From a checkpoint of a small transformer trained on Wikipedia: 12 layers, 3063 steps.
Each number is 500 + 25 x the weight over its row's rms, rounded and kept within 0 to 999. Layers, rows and columns count from 0. Numbers have three digits each. The size before them is the row's rms in percent of the matrix's.

# o: layer 9 attention output (transposed), 128x128, rms 0.309, rows 110-127, columns 0-127
# v: layer 9 attention value, 128x128, rms 0.0403, rows 111-127, columns 0-127
# up: layer 9 MLP up, 512x128, rms 0.166, rows 0-6, columns 0-127
# down: layer 9 MLP down (transposed), 512x128, rms 0.0453, rows 0-6, columns 0-127
o110 097:477540485512512502470475514527468482509492520513449499450507450484443547468489523508503516516513476525528489505486520520491556502507525483518483520517507487540462502516472486504485490500496472510551523486449486503463507546486507500509494500485493531495500451489496513537485487489520538457489563466510485499507511496431518506545509525507466499457503493546523501484514492539484479504531
v111 097:497469502508475534512503496524518483465503447508473508538465476523478498507477550504501539485505514481496515486515543492510502507492510533536518472533481504522483473491518538486481465499544468527452536471530469550487456502504539443529525491497537476467500535512509506525501456503487518538545484487474488463519520483466491532481493488541508476477465517513530525500531523513490483463486
o111 104:466474513512523459505500539477535494567436511500523473525509504472451479521505512516459512490480471539528487520516492503515492525479470511474541511484542529511520505486445505531479514491476493509519493455489493531518491530508518552489529515541448516510469495499527455511491501473463550487480529500494456516470457519516514506512507486489496510514503477499481488495459508503530526458509
v112 111:502486481528511476504469488553553513497531523497540505493495469498538523476471487454475475509455498501496491477519497489557486497499516516491493511440500514518507492548519517479527506483483502485504572504541513479500508507496528488447501494462516477547478476527503482548533543507530500480513470511450451502476506489547488495496504505527464496458464487472502464488506501489526496483473
o112 111:515500506522488512514487480488461510506467526508474452512471530511454535495488450493500488498487542509521542501488514553477508544502504502506522514487486437505491531476464488509474504523483509551497470525469549465473488486488455534485478500510527497497520524495509533514461441528502468502502489475513541482532474494497521520502446466501551505510563533509492502491498492505471483518526
v113 107:571492471501526515478526515502475505492513517530467544545508538468458542508444470485473518509567529542502513507528483464476512521516483492489496519485504476501473504559524462528465475513493464493476498493464525488481527459482503502499479504475493476523486497502506503550467557489526508505488526532470539496499514484549500484511480531483530513485481502501510501498490517501478523481466
o113 106:465489560503454472508497497520494482479469501489508476466474507474567526520487514485511493535466458514485478542509507541488488474484515522485488508502469478540530424475488501502482545484503530529531524495529483482529508530510530489488490480498522478540498499512455505477475487518473517473523516513496452513504472492483533513488446552491550503505515499533529488511531492489486471517525
v114 099:497496500505542500502433521487520534495504455509510482513505472475497500468492508486509524472517466518471451507467490474496538481517489468440434511510483506497550492525465547526485476505531499487497514482480493510462454515508483523483522465490482498449498482496503464500455505495477493528523479502488522503505528446533506523467494498503512498456577536487532509470524490478501508502490
o114 101:518479470522480483503504511495470501487519504533551523531507516526471534492511497447519478470489492503504527461524529510502476520521472518507495491540483546506485463489479500518550530496473425490455507529485486486525503515510484550435475523482521532467552472503495468467538443493474519508471516510492510512502488542517513495485493519462506512507497468519509509491470468495504480522539
v115 097:557487500496487516504466476487502520507520505555496493505463535534500494523478501476513466483536488463478496532492501460495515485516526503521491483508502484511475543531483486538545507520536460520529497566503476440525495471483551500497493482542487454514495456478474526498500523513533517501507507481470503534502461477495506516491533430516502524473502482520523462528478494533466506497514
o115 101:507520502532495497505501525531511528504498503466534507477532500472541450468499465494503534521455500501486505458527487516514466509520528506492491534502475506514482442506506475458466448514495518478494466486517464498481503534514469503465508527486538464482508511516532482525478480523500533495483524541475502482498499479510528520456469551462541478538495523454497505483513543502568509481509
v116 101:502501504481514490511523551486486490471515532466518523486514482488484446506500508509526518472530480531500547449500495467451544508479511522528536487473495541489508543512527500527508505522457518503500502449463465496515502494493545509523460527468519531490515496527532512512528470464502498475496505524504471491428526480495474521459479478514502486535505525484490529464483456503536540483495
o116 102:482530511506502507511510446463501460493506478489500512522441526522478555482534506520513483505483519470509471510490481504509470484492521503452479498519450465528557525475492537523500489504511453529529484495491521502496495515496508470518484507473476563536522436502499515476471513513522473492463505467483506488533516514493491479556556555477485499470492502523490478539513519499487495512526
v117 089:506468464523504485483461515487502472466498520476505543485504497494502489474503507522536493485503486511487495524469512494489515593525510508466513477536530502554507512528513474486476499458503458497490518479521505564510521529513542549508472507480511507531492511499500533496491462479478512512463505531505557442490501522515483476516535486509494473521518500457442480509469479462518525507518
o117 085:521559518491528494487544492489503526547530505498516488525484499508527472490500503488463479493534455544498490519470516503466528496543489514524518510512488469517534475507557513469492521522484502494508468479480503463508514449479455470466506522531454542462538473510505470490502507500510504499484485478505508515529522478479483533515510505470484455446506511550536513471515459539473483488465
v118 105:502479475494477517481513481496495507504492494511505514523503530578544516493506530502465504533502522505495501512477515472520478450517485447464548520452477525522542491517499487509555530530497498500455464509491517466502479477500489505507462521467451513462525488505519461498510526493504480510474507507492497533443516526538519550462486501524529514511506501472484514504539535501482433487495
o118 104:508499519475505474522487467488519482503487479523471479473482502506444495506473462456550502538467517521496503470502466521490511509472507490556489511509465510521557462442498481530486512458533481466533448511467498524497490530506522489486519474518525519520514456500472496472535481530525492526512495491515530490491512535512494443506512528544480527525510506513481491538502471507502492561518
v119 107:517483512471503507490479527527463480483478486521539519500504479497500488510478498476534490492486478514502500529493503497516488519501487519501505486502429501478497529497501486425471509530519506520484487519474539461507486527510535492459496498521581510486468537510490490481509483532534549474474463451518521523548529460465505501446523516495520539475497546495495506516529471490462532501527
o119 097:508456498499526464485504481445502540509518543485512507500493526534500503495512476475484467541516518530517513492504494474530498478510503462540481510542522528473502500481484521491484532506471454536481482512541486533517518475504464507519466504482457507530483496506517538520465505429518511455512560495520492450505522516482492538517480528505495466470461503469537463496468521524499498522474
v120 109:495461494463501552501532526478514490475500479473501511523499443484483526546504509470536496481490537504479500510493492530470520486504454522559515485513468519486481474543492506503474471539485526514518495473495456506485521499476524456462515526496485490494548494493483513460487499491447455505516449507491523513537533507515472459498555485484529500489516478516491500525519456510456527490473
o120 107:506513505531514488508497464503513510529482473517489540508509548509458493505493510527451522528512421509494518490512513483519480530489525507496525479557506474501490504480477527504524524456503493460477514509500469499522440490509485480499522457482511529538510519474483470523508532461525515486480510490537480473479432520463518559522494505530500494505496489480539472493501527456543463502487
v121 099:507502496506488514493497531497482463459464529494481543516520517517508504495493527507539496557540507560488563508483499484514498526479491508507464481494482474552481495495568533461484517503468527473536463500514485477489482515482517439501533497499528537490520535489518523446471480542492500487498479501503555503491477497515532535478490492540475461509537483515488495513489496487535521512509
o121 102:516512522489537434508498485439491545497535467509514514486484509521509514494482518547469531491493511490534467519512482526458515529507538498503495498529517496493483468459494508528534516544533486496498498489494495496554530482522460510495486500486456483524493485525481493518554532438535539456498492480521480471513528476440493461531505487509499477525500497478505458514509476513472472497501
v122 104:517524493500519513514495453511466482504514501517492507511516477456519486468457523509500455481518475507500467537463531554527522514517511467476488528511509499458465462473502518483519526489454506490511495527474482526494501532488524506532486455498517454532476537572479482510507477495473456481498515499510517494499520502499509522492502493420481484534496494525516566482486519505497533470532
o122 108:479460488492499475472473565498474491518514488507500509557491482499497523523488522516488542475509486520494474516502514446477511494492499519506505489541473527507513552537476483468467504509546490500517474482516484512552508479510484483514486564489501488470454490510511501531507510481547547529476507492457481490496473462465536504534470525528529497527477457541530499475518487496477454497477
v123 102:534462499496484492462515507490478511491488488530475480486459461473524485505511513515489490505515478492507512516471532510482443498492542508489492548560509535529492483470521511461524528494504479501486472537504536507476485503520484518501505485561508547532509480500505444517481550506484511473491459548530475473514505540536466470475524477515513497480468517498559492485546491469486465492517
o123 110:475462486530508531506480520521545479507475539475514540560522510526510485503474508521532485509474511521487488508520518455487516502509499492510498449471519476507451484477530511510489506510528488439524537462471455502488496524495497496504525507496501473446507509516500521503517450469533543495515542485514539531510532461485514489485490482473482493467559519467476497475471524508523525460473
v124 089:534543504514501518502501517521508491528479502531527509484498540537520516472504506489523516493509464498497518537501523505479471498468527549495563488511527524490493506502473482517493488457558520506509492544481508499538508475519488501515482484445505483510492445470461506475465484524513505507494490513507508491457518502494507462497510478586482498524488513518491430508461512533463558516485
o124 089:502499557537507489514506548470492477477498490469511505492506509463502493535539444513519470523482528464494477537502492486517520472507537469506476518479506435498507465502522487504502506516493549486493489494496483460438471538520506501467529499525485500474518536495526505504471556519512544503511449509490489471512523489535490519475514504440478489519499504466511490473521545471506487519545
v125 095:487481473486468503508493497472476495505518457479518498507493530480539516536486507500505462499491531505507540494502488497522508523555502529488520483482471542515517542499506508490528491549489501527449510446542521522479467483549464514504495489482495450463488534497522520481543572478490509508495496456527501534476490482469519476491479452533458485501487457504519510510477527537494484541490
o125 089:497486540484517490536517492513498502497486519493484491512488508506448469438510498516485493479550495507488450485520525523471526491480513463523465515497544507488527521486504492498494537529486492492493478484533485483500555520484517481484508469529495506501458483467547503526462447502512486469502509523523516487461526534523464479477486532525537573502482571525503473524512471470499484472512
v126 090:517465480518488475511475503538493501528486510509495500507501493529465516528458511505538491530520515480471462525495476486533490465533525483468534528527497544490514479496491526488500518433504477509522518530487477486536485520487551505491473521486516543510487457489491509485545430514492497460536472491477520463545482485508505508511481537499503510465454547482526472503497535510535500541534
o126 088:502494496480486503504513512507495535513506472478500472475515525520548474482538426477504484479458503517543552516490503464486544516493495509511472488479488516505492494469479490473503470478524464517478453484480477481512483478479462558484489513515499524457516533557509471529520546519511490527463557543526531514530532529523494498481496490537504455508515483474495529511486494517475492473489
v127 099:535524497536543525474474570483491515517509532531511520493495455519484469503490494511518536503521523530528443519547510509464498503509534494517517509484489479484451540512479455465527503519521518524520474484478507507515513448482471490512522510549494524531458483521508509539525488482511464513465519500548497514494498483520514488483461494516481490475511459495526454484465501539518514519463
o127 105:486478545511493496507522495503495492492501501524458522508463526454523510461499520480479487463450474492455525516535461495514509484470539545487486502470451540556504482501510514499503508495508479517499486487489520499459490542471517511500481498508495523489525527547502507500460537494502538477570518533476478466512495459499501498498545496470498532504481519508523537438554493501476494508474
up0 106:510513495484483503541515491516563558512562491527516510499483511481513496503481520497537503481483485506504457483466505477449463475490519491549451501468490471533458475492537470528524489486536484500517519500506525479501482516500490525517486477465482472551490507514491506494512495473507466514476489522538498505516465537509528471494466433491493490493515459542479503505492474522559466512481
down0 109:487478520495484516540496527437507483513501487544478496499462519474464468443522498519481456529512538474487492514497503480505502506491516489510478508507489498498544510509481485500542457541479469528540549460498503496489521517526470468511510513475514469513508468484502507537515529513515538512464500461472577536504490522482501539502477484529472483432510519480545505482505483509486508514477
up1 102:521493503450532514533505492519510487526487494441485508514532510500544560515537482536470499500492505481496462497503512550497521468455517472446485507474527536497473482469533535470514486512527504478465456538513524474501480522452502513513475509527479470502499513472529500510482483502491552500494478499513527481515493505491476450478499459516472529518457524538498514474511488533465472471513
down1 104:476473483501491510486496491514517546536485536489512453532472502492527537500487537503524484469519501505472518489533480462490524490521538465482524488524538524520496471513535500488493488498506526532452455530476482444542536504506496472513482523477513510470469505476501512544515513507498538486470522498474524471548494484497524516459499547471441523514508518439489486496489461493466522513482
up2 098:470494543462510456500486514468472532491492477495481458504494495492471465490499487468491492468478501542530490501464506508511514523476505480516491489520467501507501471497516471462499515497529511492503472562535535487511493493494465554497540558485504540459508466539487499490519512567557509556523480498511459510459502510506503482506534494517504463512470511526480502490516501503523486444527
down2 100:520485527533515508506524496480511476500482510482536493497507516493516537473474500502500521481491481450503565481499532468511481497527498466542461468495551470484465548507484469527497515526488508572508513476499479511528528482487514514523512457473519464500516511486497506519521525514483488477465486517466549506535505463500507535522450503508441465459523495494513513510463549494472493478472
up3 104:504480465495516503503470534462473509499468463499474529499540515442490512509508552548529512474512507489487517482508495481505529475495507530479501476497508501535544484530474491444521492482522504489483472488499532469479494527516508520528541510508498431505488474514510499514595485522540489503475539530522499488513501446491494497497536498491445482505489517508493481480538506473465481524490
down3 102:491501510481496469485522457488482482481524519478516504511527491530505500497560524496466495478494523494467514460528507538503533499502453510505478522492538545485503457535512469505480486459533502459497511498517524550484508458524465493509517503500471485534482556519535508501487488466495498479495495544511473497509489428461509468485491483509508516510531480475541519473476568494508504488553
up4 108:469479528487522509462490514492509569499512491501467524491528500467516509524512497508498511532454486479497503489499421457501490463473496486504462487506491486509465485461504519518482458480459508492488534497490508491486504494536513521530484483522483515465509523470500506517528512490497494486493493511510489442480485492535529538517525492561482479506526477557484501544537501518567498563499
down4 100:529536500458451479526506493482490516527480524492500495510545485516469469456503497490529510490496480490502494464472512482487496512486523511492548519520537494533524509498513525486530476509485507392514495484502517515493499524436505528505457479522517532507510510520496511517446468469428479495484481497540480530526527494546508506505494510512547502486490506461466488516482494498524513523487
up5 101:501527464511517488474498478482518505496526519519489509448530502515491534468503515480529468524513455543494513499515499470476521516478456516544455483488497470452484533493462504533506449516492530477501475534479484497505507550485526470514494516467510506517500482575508477510493496513488457463520502495523478499467513536497512547526511513536516510501471467506513510466498472491474562479547
down5 096:508471494520526504534464531508476482480483498506500480495493495501502475520484549520513481487517522469524481496469486498527524504504542522477505538478473507497515506496547508501516565511501436538510459460517511523499447534515502515504506512509491451513540463464500535525445518497493544493491514485453495490532486504497495435481462498466450489490495536484510525541491538487524477499497
up6 098:497556458539508492479503561486521502493478510525494478512478506487464489445526498490474518509479476529479518536474486488457516502472506478478510472488482483481487483518526511520537566546499506475489490493503482451543504512484472474505501506504465546494545524539470482474510508469509511533529509503496522523485506516536468499504471513539458491498505499566487514529489522461532462480506
down6 097:507470524454491543543535541490508493514517493519477485520501473495474492484483493492484502485475490528477521510510516503472465488538495527517503485452472516473563516479488492495488518478509470356492522501497501536505490500491557482487501505529509478492516501499522497488522496504511532481518467465479475502451504487520501456508538509504500507503463513519523522507508501522503530514511